Weights of a small GPT-style language model, trained from scratch on English Wikipedia.
Training: a variant of SOAP for these matrices, 4760 steps.
Each number is 500 + 40 x the weight over its row's rms, rounded and kept within 0 to 999. Layers, rows and columns count from 0. Numbers have three digits each. The size before them is the row's rms in percent of the matrix's.

# down: layer 12 MLP down (transposed), 640x160, rms 0.158, rows 264-292, columns 0-159
# gate: layer 12 MLP gate, 640x160, rms 0.163, rows 265-292, columns 0-159
# up: layer 12 MLP up, 640x160, rms 0.165, rows 265-292, columns 0-159
down264 111:499506483476491487514525554510409521535548476601487454519400506536503486471498486450526537485507563581446513477425457520491527515475549545587549582483491490474577464511496423505519505464530525599508492543530525514545579542515487455485467534547534487522491550514552477582505480481487475508500396453498438527451443533488533490490510452514503512524438453496486513529485497474479461527536499522530431510468568511508540518481495579499497511496537522517573507523611487410540531473479437
gate265 116:431472520523514460550502522484507449498486491501525469556477504512506462524509542522512460508574505529475446523508559500483471475464477481536459531514597511513434488447526498561464469465501508438470521529516512463476440498484446491476469464591544495549527492563556446494403529527535528457482413533457561563450597540488541546562534517471622506591549506489469461535465466511491458419503502536508502531504527534439575514505470433545480511466505461474531513546456542516518432445455540
up265 106:504470508503531530495552548427533434452538585503532505557477528487527546495478497480467524559471548542503538505498528469556457539448475531513527501450443510472512523429428436521557574528441551556473482512531415499531444481582559420530533562513503556529465544509501562549476537470495442474511476480536461463544460420518489406506550495457549497524495504494558483436507441501467515512516521510502435524533530447479462493533491547542520460431493510519509463558455547507429508523538593
down265 111:528544520526532493522546507496507448495546511483493538518473494537586446523444451504475484552517455515520466509514439460588514452507517502571464473474482554493496423467547460496503457524481514402517522520518540461511420508538440476422527503515479521528491515453612495477486490528550551497517511513490465508502573525429407451485552452558585591459498418530538500534496435494503483520528487530501449495442505485491542497541450452522469529464498453508526446488417592501487474480409541
gate266 100:566527504502576510460493438486463492498466531408546479465513474466551456470526437445446465473510460511550563485527517593411457432501544510489495456503490446488440543626509535507479511446446448572534517540497510479460503535404411475485499500446499549478514463512485513471505436482477542540524514492456517494507536482467465513517508434589507523505491570457457485488482540460490559511492523529475539483457493564497434494477509563502419444602482482469502508536521518441509488480462502
up266 098:526472508493596501527469536487457522555491519507485468488489516499476529464547475518487400497506518546500494500478518504573523547536482506459579490549559532500542432386503496555500486552518473467460518527513482552566455413521444530513459483596452484492482502478468441511479512439517467600520501469491446475542454501496509438494514509490529450521438460572467499419502471403501462510448488468529486508439578507499561574495550562508492450455515422546530522515478528576487452474490537
down266 099:464490511473468492515442578576510418513492490555506549592487505494535520487575505520448491488491505474485432468483477565525454488480488478464512497519569504499588529509490540521440575511625497521573549533477414584558502475489513482500450490553503450472502607507546492538445525491477459551474454522570456467558505563572489441548522518481478462472501494505493486466500537447462529484487562528459477498525538457504517548535494511514471541496495525498410549539576526563497547469492494
gate267 098:527498546505531514468505513454544458489514507492570481498589520439472563508490416459385473515453431508507487451541471558515540586587496535514518462530494463480507495470464480478527519513517580501510470474491475491521462508519520596551509489482515473439447454558546495496465475483543471517418507521439491461452448547511534507540481544540465550482558527439532616500492539490423481433470551539445482556479549539469491413486488469533518449518506560457500513565511514496482452485495436
up267 106:463535523402551463515497513429464538457539475493520513492523502512480569481493425512455548492469474512482519452518514461534559535464491472532469469421496558489530497453500499496435562517495557476615550546578568468470538509482621566561504533492467513437525522474533454501431442438457524538436441470580479546460520511485421541516435528488476547492495546523520503438546548429505518500500500529499528478518483572500530462473565465525477522511498524482498499512551562539564482514501490
down267 100:510467492520501497513495536578479502568479518546492550458487564527438493475509544561583462531546486538482479516569496523460522516487556543542493493508493487493505535553565563507488534494476527501489447536488549494554453546511459509557511399515526418528544461523470526476532477557436507500467473445550461459431504441531496481453458521456555526574485424514517499472450461437489503586558461526560485496543419533499534521499540471487428493552433518492521530492424466442596562550516519
gate268 091:459479494525514494492551496487429530524511542532466499578557510434465482441506383449519524533489536472553472492560500461531503561566479430509474516577488510491489561492510410517447518522507430534532540503568458492479452466518485487521476539417517486534527487568512444475477527473436498438437521502554533524468421463568467471511488464483543518459469517503511559492483505527514445469512429542520499545405423497493520420438501441531472473547454540457486496485484452463501553483426455
up268 094:500533526449573503472502534397451543515418506547572541543551500488481432490559414520514522440517507453568532509523480514468533454522516524522538513471460484470512488403517451572425518506488486446448490398503445449527472480470450499505432521578487520587414507516455568461535478415492548515496516506520477560473508522493531488481490549540504521484487490508451458482465446528477531513546515538549457587471456553548482471546467521483489472562498487516505536512531589519525496510523478
down268 094:545535518525483512563574577495464547485503479565526489522433452459521464464445579512575513471470472476479449418537502462522491530487476513429537449563507584509508513523557517516438531448507458560484498568590537560518488515561526479556467508522502496473510555551485444460546528511432534474515540495514550518511462489581446555430466526489525557544508482577515524468521469470446564546449509473443540476531432496479540439499506459507513495465553532543498540549476450537545486437504519
gate269 111:567543513527479513473463545518536497532528573495520469528491540459544510488497511479547539524554540438547428493507499477572491588536523553512457533447491497554446557471541476432436519535495496501538474567491483445519502519535476519472447586466511568496494567506491577470468542453443525491509553519527525500474510523545510443523474425520414617483501516490466488516479521498545473483551503508493488514498548532445518441503530532585516541478576500470518538523387530439550600522496506
up269 105:525521470436525544522528511505456526440423549430439518513525493454549555434522508505534485484458525455463469585516501503512439558539526524431468513493567462526471515513412491524541584469516535554498564435548496521482478551541454545460522510488532414559533483532501596472529502444555475485496524477515482507504498498538514440527455431483466534558433490497485581513543499514535524500513522410476478517575570451514519433526447436493518552493535539490525541464493545527569488481528539
down269 107:508488491521528533503461506534437521499506546463480427489515545479503502431436550484486506474536446434460442509486458517613494578548542527486457443419548408534446473433568507464564544513487517508492508532467502417436486580519492510549511556471486483484487554521490498446471485476426427480541462463495547493514522466521406509502514525487499472444505439550513525456517480539507539517448481439480506484508515454514475532534453507518476476496488476519605529514415593561500495507480571
gate270 108:497507489508468469520505452548452501492462513486526518529469497478433529523538463517534523543546506438456476516438500512497453533544563546498535532431530458455515483417471506638487568477459508467495527434557505497476493532506530531446464504560477509541529473490472461559530494522537449511466467575536493501508508506463522511486485462503386523473506516504531439507478430443515527501457517546428535565515454557541488427405450504498428472543489466565463452473558530519587509537440421
up270 103:511480481500552520473509469506515497515529450566438490581489502564471492510509448538531518523471502539456541466476482480512423443542558536484517498436447517538426488498536463539453451420476458484540481438563476499433461555525522519498496409492557449526453509537485447626551522510549439531557469531489456474534470468519497590592554463425496518460475527503420482510483518453485527536506505475521538548490489507472496530537496437468475511519440531414424472504566513482471508556479500
down270 107:530513506548531475455466466536394528452409465446498559505458453548442515469518511509532475546490435531454560498472479524513517529521531486551539497534517454435527534509474542541557491550528511521395534491512498564496511533442472455474460523512539583514544535544461509417483518489515519548431456478590532516555479580478555521525435493500491533493525496515517499475540514493419544498486493486488510501464451533578451488517501577508412464572487582535464474541498531512533567557531517
gate271 110:460472557449492575498450464629488499421572451464533505545478500439536464549486542425559457496471477515531453473551434430476455455515532546563458490512512479555479467495532498536455366508464547521454521467511491489463463530494485411510498454452494529501571528500508442487499424502545525470510491493509471594516462487478503521481499448524500455506493565517433536496465486492551486473520489466517479507483502499431514396460581503460462496542458473426530473475483523486524533499512513
up271 104:516534510484471523497515561446477534588446513499482480512459542464443470524534432522512504501539470494447491583554542533543558508510485499469515508488589540495539565467455422499543587451565442428510499533508523486479438526524542449460535431472516514524521558520465469549459519538510523455497582520538514506492495424541464444428468462525444533530465439552461458469493443494495517550476528485464487542513475464581448596516540460499482565498522536491466541473547453449468508512487585
down271 112:537486448529479508465516483441523534550484569499435459504448496462513423498491421550525506532504544505518597526475531543463536476473461378497496557530452577575502480530514532487541538486516446511602488540532487466497488538397455497485561464487542437475504458527524479485532422638520489501450549497496532439462499500543453492404535435501470510533492497462464517570503465557454530534442521516490474512498518514554461530502474507492482519489444479517457486463511448516514484462464479
gate272 097:505476531543457517500538472489467517470606466481471475446493469455538501469515483529421490486487492566481533468531493488519510459481493507440539479503490542481480527580561498540504534485488542490416502504557548503521492580515538470479518492500490455431519467473478470522519523512513432522475483441573525482532455487548483513536534441485501473466509508436525486440500520452521384514554400510578523529441437474389518464554466537441412510589542487582483504444572507468476504491517436
up272 095:550526455528446509528513495493510536472534483469518557534578517481503574497489469530526536551432562517418425500531395558441487472521484417485469520471507505491443423517551536449493497478505565563465385497579507486543461537507556497495481493498513446526489537418453487464501529494479506558492466519491556481513509550546424490503498526476467431560474456496465567469529500472507466505486522495518471468468444492414440492510431487511510510557481489475539525433552554542420518540542456
down272 093:434571481487540395507564547463482549453576481554530488492480494470498441526487458411453503513434448466612518555466472524515497496477513488496502558533508482497489497567518498493461536551570452506484504473529501482505482426512538501487411524533513502533541497502410553477464595518428493529526475501499529439402553509516492480452496520503548546558451498527498515443445492472522467479532520454525455502461515525491490580558488525554482543492542602508480458481522501558479527467563482
gate273 100:526519492512535497526506477480561415534509489500458444506455508495527488498530459457471510505490609521471491518459424482507410519459501538516500510457542491513482517576486545484535478452503491484463526536516469582419538433493468446486586551522452447475490522507510511530489583485513447498460513506442419545558529506453549517522516571512459576547505509439408462442446438502466462453536539487493451454463498512563484505512382529497492496466548562491446463510490488523508527522408545
up273 093:509555498523464474460552462522450492482532547437484441437491488466466507400447514581556489436503538497529493505493456574497444516492492529449509522487494456513411511464498456517499453486574542498520587508516484505428477441473508497511523545510478459505510528545570523486556463531522526546484493447487484496462454557582471506487529535534529468452405486524464500539528537489417494504508516560475397568470463616487524497544551473518504447503500520506510538460554480479447608488478519
down273 098:581524483524504509513526485408530503463555539517497454512522495515477447563538599519490507505489452410474527535489483502566418527462495494526532528552564500520477526540509503494566553399511493511421479531476486529425495431523425565497529463542470458572459469553517514463501526478546532525512492470471507495569541543501516568514509524512470569537552463519489466485493481498518472390464571427502472482449509490515455577521428481568528513456527519440438572514459491516520522495500472
gate274 100:496544528494454471503459464458556535523521448533577486546566452436491506475451542543496539512536526482433508456543516537520528567493581470546548509478418478444519484545598477451507517535478554516522567484461524545535504524408559560475488586570544493522534492578493519509475473521466450500523514497568503465500482514486458502510512462497532530530630544514570496488508527511486475491512535494428533554478522515567443505494462475476539492527416584520462490485452414476506531470512498
up274 104:481553439506502422555527454431529487498566511548443538468510499403436486441481573422519470537499487396513446457539509519507492453512578482528527530521453439445554468483483533529455460544520496406505490578494472491513512518480493458453507504469515524536521463449464433512474401421535476524443516428525462469531479551521530502520520532561509570491495498525546527512536458510525500507513538487414525588579512478503463447500497497517495478502439562525480438496444489508480494504531530
down274 104:460507496497468510440467527449459466490532554466497491480518437503511557471522495559518417494510476562508508519499519542422432479505518518518469505530537456489583485498558512555509529434478510461563554537505519532472497452474536493472438498510492497493561478465456458468542488491436505595460524529507426474516483506478513531582544415417496490485513483528509517517443481443509461601548490440539499569546498515457478538462509521556541496434450535490587499422424516565555465418554491
gate275 091:523494498483537544453531483564464497528560552562562514484543507537488479558487498479560539472481504501492530505513584526467477512604499458516466503502487467539436479408439464490514502503499492482544537513506469488515397438534468467479480492510544503519490444538534538520551493490543497496370499585530474479393452516498520442495448549523490524439524457446488481480500524533457542532500503497600478420439398462518521431518506456502516484422460501463463497528472438530493480567484491
up275 095:513491422504566524563510491503415536536424526504549473543521464496539520484467541440582538476521513472485489471495519616452537487488522478573453481478529526479469503501520541518520532484474494465501495470513424513519553464494513450556506565517473531470486511362510551501532536500531486533528451478472522484550484569566509523488423493565507476469548577436515509426418488470507504495460509526543437608551494475439466488481564543492513470562510487452552510557494556513469483503471461
down275 095:520457488541507500519499545531517554501439528495523588465506524505503554554482528431508532450539536492510494537483577560461535494482502513547547508495574530556539534515552454527503477553492510468441472490555503480554525515505409504439541435552584501521531555470582495432480513460517496528407551510524480496454554484501478431500424441479431501554482516438466497437580520476509546518517534477554593496483524545557568480453478456443536489494454474472481454552537509527555463541470493
gate276 098:461560481545459482510484480493548528524503504519460548498554478470478511423536503511442464448527523536536492521470520468504416535439446492429539587538535503523423503528480465457483510517506519504477505430549546556488521498565509514561456509522528485500450552447517507526416469481505511520504562443488544522426500515492520577550507444539468553471489510440463571519488547503494562499507527503482482511465467519508455553602439431534444479550519457469523557512435521456449580573575572
up276 114:455483481537457541467533509486526428545449484518489491498606519600551520537429527455456533487511542495505513503490461456519549452527532514531558470546424528501510465599514493515550504489417525480542521493506477491485541482528427539411482489470516530433479473429487513565497455416546552480494459479480476542486435510448423494463502447492476546584514547547484485507499462525446513534504526505485538567455417493458447510516399497500457505519587504518531442488503455466476539473497462
down276 113:476511518528552503459540524504521502517412563549500551436561477506475448541461510540486519501462510484457519537395515494588550482523566547539529510531431549540449486539478447503490576426498474456472474543501493519540463486550467519459424490548524510512535509547374517512490490396527496468524491561468443542429422426503478507408516455480578514484510537544497454545455443519488560452572524560479523482463523505493483478527482496482491473499481530502466435532498490494531496468481491
gate277 098:531466488533552453487531462419491477470467493539493464527525531498562550542474441529436456426468485505589541504509463470467458517526549457507505569493395523502513533467484542514533518547469506454580500577478525530424423495495551475564589552498504464472477483559397408477495559497533496485509459492568483540531447450519501476546485516524533537505508543482533433489478525410533480485577455456532509464509522472512463493524412545487481469540471490504538476494442444523528508532526479
up277 095:509503522484492510476505513513444439580441497508478463477474580499509470509530517528532569517493471528480445488476505473531406521538540520508533456445579469535517506482528459518465531433486547478564540451457417584542582467492480535473481597475448587546509506499484492452489386465519506492446454539513544514522454565461441474518528604502506558553538517533488441506507478512502486497467499545516496489546459571435480463545551467423521484508509537504547463494508534450567559509507520
down277 098:448468528506453499494479550526511497529461473491526447473506489502521521587520525573493473526489501430454511477552493531493483509453472575543445456525478445415478500419487527441479506537497555475553531433494467468537497501482488520509467519523520496482500494495481495503454454526461486540495460599516634511489524369482539522526413521524501497523533463471461410430550417458517462467573471496489513567527469497426470510495492524493519565474568534439505470502438578544479508476537483
gate278 107:476504462480438490490478600473509487461493468546483526503517547426518503508514413448476524525550532464489546504487518485479482501622491491462545479554518504489456484501449501450506518493482569444502403548487480592452519542470461482473484497434549472453453552489484507406552506457424520433495471512461507529558459553518494550514463564547486435497505502521442488471543500529473468534474460551471362438526467519485489504504491476532540488554520441553468515413450490465456502505482526
up278 109:550461569535473521494512471482506467500541463456514559521519595585491499562506444485462488406464408490526516523394516562510532460521452480493468544488479430566457530499566546552511502470584508518451499495508564502484564473456523471496517456551549497504459442503485497495492475564503498451538515521465442442470516521443458473483516525451515499491494524594498546544455472532519486513542505503482486522493397390526541554427461445509473527470485471520532565483479452525518466546460506
down278 111:451439485521462549547487483523559508497478488531523515458454434502532532515491457522477442465518435528500478457493571583478541564494465401564485554494506474441507498481523495570517458477462469520515493466536496477484588505545482547488545508561483445459396517509549444543544466523567516514534559472521485467480498530482492470470563478494422483581526521525573540491427482466413445494527483547527508468452471512547510588456563509473439472492423533498525543506512426545522450512481501
gate279 112:465426474512428469493568468490492464498500495448555488490504562401525560483537548515493449483543493483503509500593511505479473482529481478528500503516543602537582462497458471505506487500551520530553489517517471428497426515488446484478495545479565493554586542548405482515476514429492492476474518538512454527438464461491473490492512537465427549575483468475552471476573497517492516466502550538446521577486554500542469564492527428411448498506533449505562507444543574494526500552512508
up279 111:511400499497468476488431515553393444460532454501550510495470455466479525439402528472458475495491522434547414433487482498443547482451528548504469572552441453477526553509535503500477470464494490481497486498479542451481478449492479506545555477451570509471491409455485531468456437507532518466543487513542485468427508528515507481459383466567536451463476532555495508404496501476525439463489457523493437486441500470431529520512489484480481534500522452477504513529522464459490450560512450
down279 100:526514509436450448471497541507525432535476447509487564575442437470451448511516461480543507467504501502501487516532606477504502493453518484449556503536533437491600484515470508517574510488516530515518547530484522507461478459544524531469543538487460480545486505587441515430557540501520457528471479555570505467480499615533563507513488502588477533478449560436493495506490481537496551494497528496476440516544521547501450404550517473496482564461589516447505529533530433505465497535435557
gate280 104:477536478457406493494475500504498571516541537461497465563582502449480533406485448528491520456491511514511513495472486448560507519442507503516457476462531485507576494522509503509569528537436497585469520507493563518454531570471455438499508525463407508517563514508524535522488542503511476510452522510492514505497527537489582539507497438548558567441504481543465597471431504495575494542592494525519472534447482479494536475498546509503447441561588486418510492434480474540542415527521521
up280 104:491488519484461523506421488515566490495452426522417520511436528477524487507531512547482478477525470445507569542510477585470499489479497470490533445521520529522526464493522458497526471458521510442514485479549487461464512525524488473386487506529494505502448471518480532499478507590512534503516444499532560531467456485496458553548527559587490541516520464537539443545488537492472526515478605462523498509470468420534474511409378449448551511521459547469479424433510467542469609460557468
down280 097:512513510495454475416448481466564528586454426520502476499523568571555509516535481520492567523409531440505470525504528575380488522457465454526535517532450526516468523503510556501519490485460495497530535520543578506524419505499525504482495469574525501398518534529443546523569528458555503500560519548519554484486517518476456475494523535402482507513456506474490452421534460540498543438511544512515471509509537438479483529513532447519477481406536512567457501525510480445448461488465459
gate281 099:547521619463402483469459553533482472515507475477491506463547450471524466530474475535439522442501499433494535478550519484461538487415514448515420508524554440519499512482483451457439472471520496531535486482573447586511462462494507568483547552479477461500482444457527464525507438520472469499529544458475425512569455517516487530433493492482529443532505423545515470497546478445470446461456438559516515512546508545503529492537522528426545433511515522568486524398553474459465528525480492
up281 104:491491474550530542472498457491491442449496532476472485480463539577467439532397501436519448544456457538490511494427485568491496473517481498551507525467473465567472451565519471520476464507544484458446502505499482462518466509465521481448456464459480522479563524545462600513466513435580495511466493516543469493455523468464535528515505538441432535466526524506451418578512407497434583489554529518510561489506537529522515527389516472522527545512527512525565523465551507485486466487391540
down281 111:547534524561496484447593452554449514486485503467505511459482531528422491497482408453520433460481496471473410522442525593507514505540519525506589491433490449506527473595558493515530457489542570433455490511530539519454520532543496474531485451458493511465477514538497555559504543441543508521388426507547617490466462536448491512532511512473478530444528525553465495548504498497496523508472541452513530518456492482557573506435517502533503495503543537508548483504487474467511521540460421
gate282 100:545470504514449584510507526514449502532465458543449573461540497494533524523521520519466515450544559537501439489482479491510507512514513521476466474487465537465496479490527569472489547581487545618598566497458510503421484488527540565526515552507466505559433498508497516513507498559521463525469551484535514619503523544500482501517503499505473520504518428565497553481591533573502457524475593437496433503542528526551398445510508509470509475538478471481513550506526491505419461439552547
up282 100:513485529462490511486444495526534478518501530546491538501501494518543489559510491517492523461550418463558519470466437337518457495584499537471504468476509524506496433442524502513491522466460476563558546518506527462528508556461487496551443562426463508527447563497466439491468494506547449511472501508491470563488498471442527466473617516600553427474478503521524500423517512489494505564509551414486449521517496533602492448563534492496504511449473467503489436478536525488458473530499448
down282 103:568490502529492554549449520520521590582519502526487521542489531514542498552506519538506521453500489526498530451480553458530532521492531472445491481495571519568500480540499557485497476491466512470554532515462526443506462518450460537505500553555484562543417536523471467508564521553528585423484542477482513441493543508493528436516524492562522478480487489499560490462490483521514485583468514429524398560453446565568490444493500444476498510428584511466461406494524512463467479456449399
gate283 108:477456435540452540495529451476464445540488467470488454465530575496530447472567493508442486503487567521510473490484453492490440523573506530567490543452412478581488468541494505513496548455540499588496565530521513513482482570610479499444464534534501483471506509522532542544504505501426514500617485543526480538540507535480413462486490504517496522564523471466464422536518538541472544564516549498502514416519552492480511521547556487426471487498548509545490517436512480513589503573526483
up283 110:499413511394471500501513517474495539437518490522473575608466466490553576496460517586537486566516461483458467485496483531440483393459480475506476528530510529488517551449505436545453467523512498438466364493520488534501543496452458391523492489497539437534458501516479531454455453504489564467478460489518475477534566486523477499473543405456544531490488504514486501503438515456460512489482481507511552505497480441564549486515433523540531463491462502480560586490497523521502539492515530
down283 105:463552488467541526524502433484502410460483467466510492501445495565506484522529480530503467500506493456435598568414512482500547458516494506420527453468556435517455608573469537526452531517531494465517509466545457499463549489476488550549532512458550615510475535450502488471452568485486452536526499445477440501481516481530539455520481455509541499509485482522494546456479488498483477497520513433507449555489469512519425483461541563445502467532602459485453424533592488509525559515488539
gate284 080:555458512466507551420566486561481514480473522551444552505513456514563591591522540471492486497562438510506491575515529513501447488536477521556587411501514461478488512404513477511509464514532481505412436503467554501543536503502476493483482522541542476486476533513478452498470516533513423535531490534430493506394503504500505550581500488484497508490446465547543459546509521520489508519521558447461486545466496542424502474511435523474506536544545380470468552525472539525515417493520484
up284 093:523568514515486535499532464525482580459464536556513534481524530455458545533454541499512544539481497513534532450468506494490423514545481570558550510442453538503589505499517442492555482534524478531463440435490530493470531447487516565526441528468498453467528439501514484492515540473517456553500549365437477579461490510445524476490531478499472537476437486470573439528524471508537402486465503545468443465543470486459458533543505562545483541523472491502469494564544548513491439398534471
down284 085:496486523564494501463547460499487501538446485452460412511595568476458444470490537491486522512466530461559465473475499440525512520514507537460567511485526484485477520559497531509494477620495549547490495470486520495476509552505461475486448509402543607456506445524487587511554496504488514478516541508480503579479438484483481471457474517529441496471485604510482469514460485547533474464541511537465438516522549520533471491480557502453465442518557577465601530464462504476417430447468474
gate285 105:424538446527451542455491415458528431434435555523451453527542447464475555474527475499514551508471509478501516530471506474546502486486525526521574554457510519492561456519523508487549478514559516541476479455508454498546513617526554486530447513486430516449552537528523530470523520456468458489500490501537549466421552489555449499553481534604427474517459427474504526523483458549447558493484456425470484480436509564465548480490516546594439459559520467505492495482478515542515499535490490
up285 103:482489474560495504469522450519511439503541528564553471437552511520448507414484541479404543474475406532444575497437414527490545484491514506436544506526479553495437506498482545479490547487554496504561463519467492481487493499471509528488554460474444453479522558419536510490492527468497500426515521463450511471491513496544512491567512450537491475548563501473468536457485541501479463458565427463530466512461559447482478530506554547555567575444431512404470505525549465535551488551465476
down285 099:430527565498533472537447524485435510461491485553516500495521499454555576580504520558539434420542533482473449529543482499561519484460539578525485472444511446582459498478552445487378500543545506542469548518459559449436511453536500428522533530474488500497522493513533512540522451446509436587528451424459467459511482490479514565523456528539537529471529521512540526504505511496493468533465445452509506516511449492418536520483495464510540433517549493506591545475472557506537503548509526
gate286 104:572420574492494504504419492513525529470486559509442483567551518462511551489431515557502502549523486444510523538506505459533533535583550453561548564497432477447495571573443541543535464446526523519473560498490464535492581574466499491484474502523542598518514612505528545457484536547477447526484476511503509551554450467483498453521490517452504516485463479468488528435516490420548499500493510461502474539469504500477450428484447493495534511518457572567497499451508462442509487569510463
up286 102:556403539507527526486497513503513557483485437515470441600465470532554532523506478490499517510561480475512520514438508456434523549580468471477602537423545566585519473520490462546517490481512423519477524569480512483448521554556508518480500523517506500496478481567477442532508504535489518506528504538628506485421507501489528503547495517544521535482570476468485436432475531539582576530527516557493461539492462586457447514491470508474477493514523485488461560581497578502508482491471520
down286 105:430455451519515538482509485479516572532528525499549505459441513458517470453507467407529594468492495484460523475544520534523492489464515529499476500429531459481520440632490515488454515530455433403555489469500597494509540514494490511440523522533456483460452502492510537518557564477431515498498491492493438536480486496485532429461498473498418458530456487490567503614565506551453515499507500484447436500525479491534495453552527544420493486538536444542532533543543463501459498583493471
gate287 096:544465426485460540430534467459489535463512423481534480516462481443413482457516507479536459446486567530505383490446546511506488421471454505530478517488444514485445548454528522498487534472479507476475507566512457473459503510468394502548598580451558499508526541418454605454540514450523490480511447500509523514512527480537496513469464519525438515537538555543466440527500524490511498425508496559546497561526513517534492597529474449541520514473457470537472488505493536449541499488445492
up287 091:517624540433529464464534518492532468462514550518579521437558474466542520512498508590483558504455494501566478496503525467519532508506449523438532518486538469508501482439477485570430492493576550502465516472502500540471449535526473553532487479475448467469521457525553485507421500463523549500460563505477442459409488479481565503444454506571523444434482546477602556493497477507561429560478456497499424421470527505446487475443478491559509505520549492507524480471460512501452489497460457
down287 094:509492528476615481504499557518489540481502511494508602457574504407573528586434490428500462520425441506490494531458485518513485505512535484494442447496549569533531494530538481532492456553559467585507529501493491438481538458502489501448525543496474510475528505424536482562568502535595468493530533527524553411501516484511449532569482425519484472509538523502548461530572455506510537481520546505497552508490476495497531585525485548544528434486539486471520460489534435526535532515463431
gate288 106:497508521477508505474490538440366442537482578492515523477474536531471477492615501500515521553547530453526530506421486469605532549479525539496541508504552482472539518502476429512494435488565476468546490484477525507477477541497500514490448535525540429594556576426457554509516524543534567467531519564475510511505474598521487528484414529560542475489502509507441454511460507515472559471516499512433465480512499509420549432476502498492549429474494495482537476527449505529558492481449491
up288 093:469488514504489443475541471485570478488463511472493484459540520487544493484488479593510519464551548483509557494523562555508522500435493577459537514492535479492477455473498455467399510434472480453451511450448468541439487515538424461394482447484484565568436461514507540569514568478506438488495495576452444529500452513466470403422491537430480507465468537436542504542564561535526465481493495490433477520498490497529456505506502497537492527481471463464518475480557472571474555538541430
down288 104:567429510489534411500479497481469479511527523487522531470505542506570515501533535478521485484504523499534507556430503489570537482510511541513406468436473573453522422481463468553450439477551462525467593489497460479492533484588468571511494493506530543515513518461497495544487572506446474481476480482525552493434547539546578477416527471457487576532558529435524492539483478528532501566605447516452453504493504609479499481499483473523480464505558468594545510492499465475487478553529490
gate289 105:532531445393388548419399525507472511561501473537504522537486573474497492504433476552518545506505476453433503471523467450504481548437510484495523511500453492495441496494484437444524520471515568508489469467593458480501535517537548504463475454472580501494566504471505497481463531477526492531493429568512520490533430467519464547528529450515513440561530536454536521541492517555432493479554436500442451570541484502527548492546524523514496551517536532417535502455502457510493483584547487
up289 105:518481487457548527510523495525533474535575540426432528559479459483492492568480542500521482468472423537486479479531481528505525530526474568508504472556467481464421504480475529494468469498536535589591533510531540520507506510557520426510471484493499390525446546494492531494499479512424485472457613453478507464480587540470506502457474534528493544528465490500534615536488429455535511479456587506510550529502450451411523465516476455472515447497547478470490491515506457544543440587484528
down289 108:477416506512527549538528561559497470468472505474526556451520481481545478558486500525510509478505517548602451492471534495487530471486469580531509503483504542570446471480492514467449378534490468501544514501449509495485468504484532565484542554512472468488459439506488518529573465470478488367465523488510533515491498506515517463426501541542530530478506445465482463478489495434516465480485491521541479457506460461516590545462557404478555584519519467476488572592521519543529576545573519
gate290 103:501500545528444451460483497525478473470561511462505499588505492483474538511498573500536475596607487475510478427437515520492496562505486504524557448425530441481487550533521558582490461454524476515499515455540540412518447522455516521517468518527481513480528499532518489566492522508512509518437564502513476462579494462461548453435505491483514497546587494487521487493488534497468472509508473538471537630496516506537472523517450526554489526561498494622569472496477515537598491554503436
up290 101:468523607545485504455551485532463461517568491481521502490494440508469506604523504457482564526563447462500484611494472523468468490516544482517456513436502535486475498483488489530546512484477527533537510497491490537468562444483450495538551527482476477576549473524490481495452487489474569580471614475456462487496482488538484505469491546556586497472556553449497458484601492542455494543573446549558502457474514537499537523549519501468507530470487495513542564579488461519476423543459574
down290 100:515502468520558539489413546454542574493539460484404533509526523470473543461466437510455541605529509491579526498501491561564499534549488494451531478545509525518525502487528473514505513549461503543445430448535497561466487535510515469465486516606518563513521427483506467462487522524515498498537490464531479591491511488566487459517483504431479441481516583469525470469435597431546465463527518431468462494405548536537502474461517516505500513503472532495495490498475494514495444512536384
gate291 115:480488468497541560491468496483466458543521478500430535551530538485445486439493486517495481494484473519526448494561475499545560512570531575519508391498467527539523523526517524485514572491405442483615452473512494439425444505470472510504493482498506415427465486461452410476514517553475468543499495535515460539534509391546517524519542491533565571526530521446506556562527506488538488483493417500473492500463451595525530557519515516523455486536495451519530522477477492451501421517475454
up291 116:519528544510482465515434510441497504478457570462505485466509433466562484474519423521563457485413543481519464490522510513530585477438532463499553580536539451593499566522491501460570519526476446498437498476472534513405485424560509485577477486507505550505536530542517578469479518448494549536512552500460491500482475441456476510507447475447511505469468455495527447480424549534485509551480492428496502495493529458526506521446471512454498468530493521408602475444433576511508507496525521
down291 105:516422593493490521522433520448529510501497603475473574505515459501490546446478449467511469489551519556507478498508437473435469511460568542533460539481453477477470513538535511534417443489466471444542487501502551453477481476493498533508510511489487546499478557543517502491484538434447448562430528535518530472417473482439499540469571542482367498410478511491462491482548482516531456590486482471557435543411517475492472472480473490489500533486514442519512507496565556523508524525512574
gate292 109:577554509554511445393451502496483525524472474524427504475428497482458555426498510536500526510447534504446444503566548539485513548487552434494456506561447524532464485476494498468489496524472546521537484540518489543533522497488556592537470486544505440536538507523577572488454464579498413439544471540532481508483504565528486552534530454520508524473510472460492527480471559413494469485521555488459480539491580426495481560509465500524452427559505477522545553468419537449491482479529501
up292 109:547487496489545482539477491523493491497531479474528496474549515520541483491508481438430527469547445469549519475446458550490496502514484548450550491455536407474491400607494508543484429549512522432512485494455451430479455500484438454443549507532599501440427445496485562491504528496466526447468532448474443508482502523449460456511574511526509461517453551485416502561463422531568492458547506466550501526507520528472538494559545524464471539430502517544557428476538437523538507490493524
down292 108:452578556513471512495509517505549472436501462504492503544453460466444497436485470518450484433496500463540516649422517479541510445537506485489524469481528464491485527559554513510485524505573529466518518478547449460553455521523511509503510461468487515513506445478489547532401484488527471488487527527535507460468485469518513499510506451509482544571457580444549484527464499472508571478427508447454581521438536534524468509471443493439525543515553438543391436529512439530517474404460504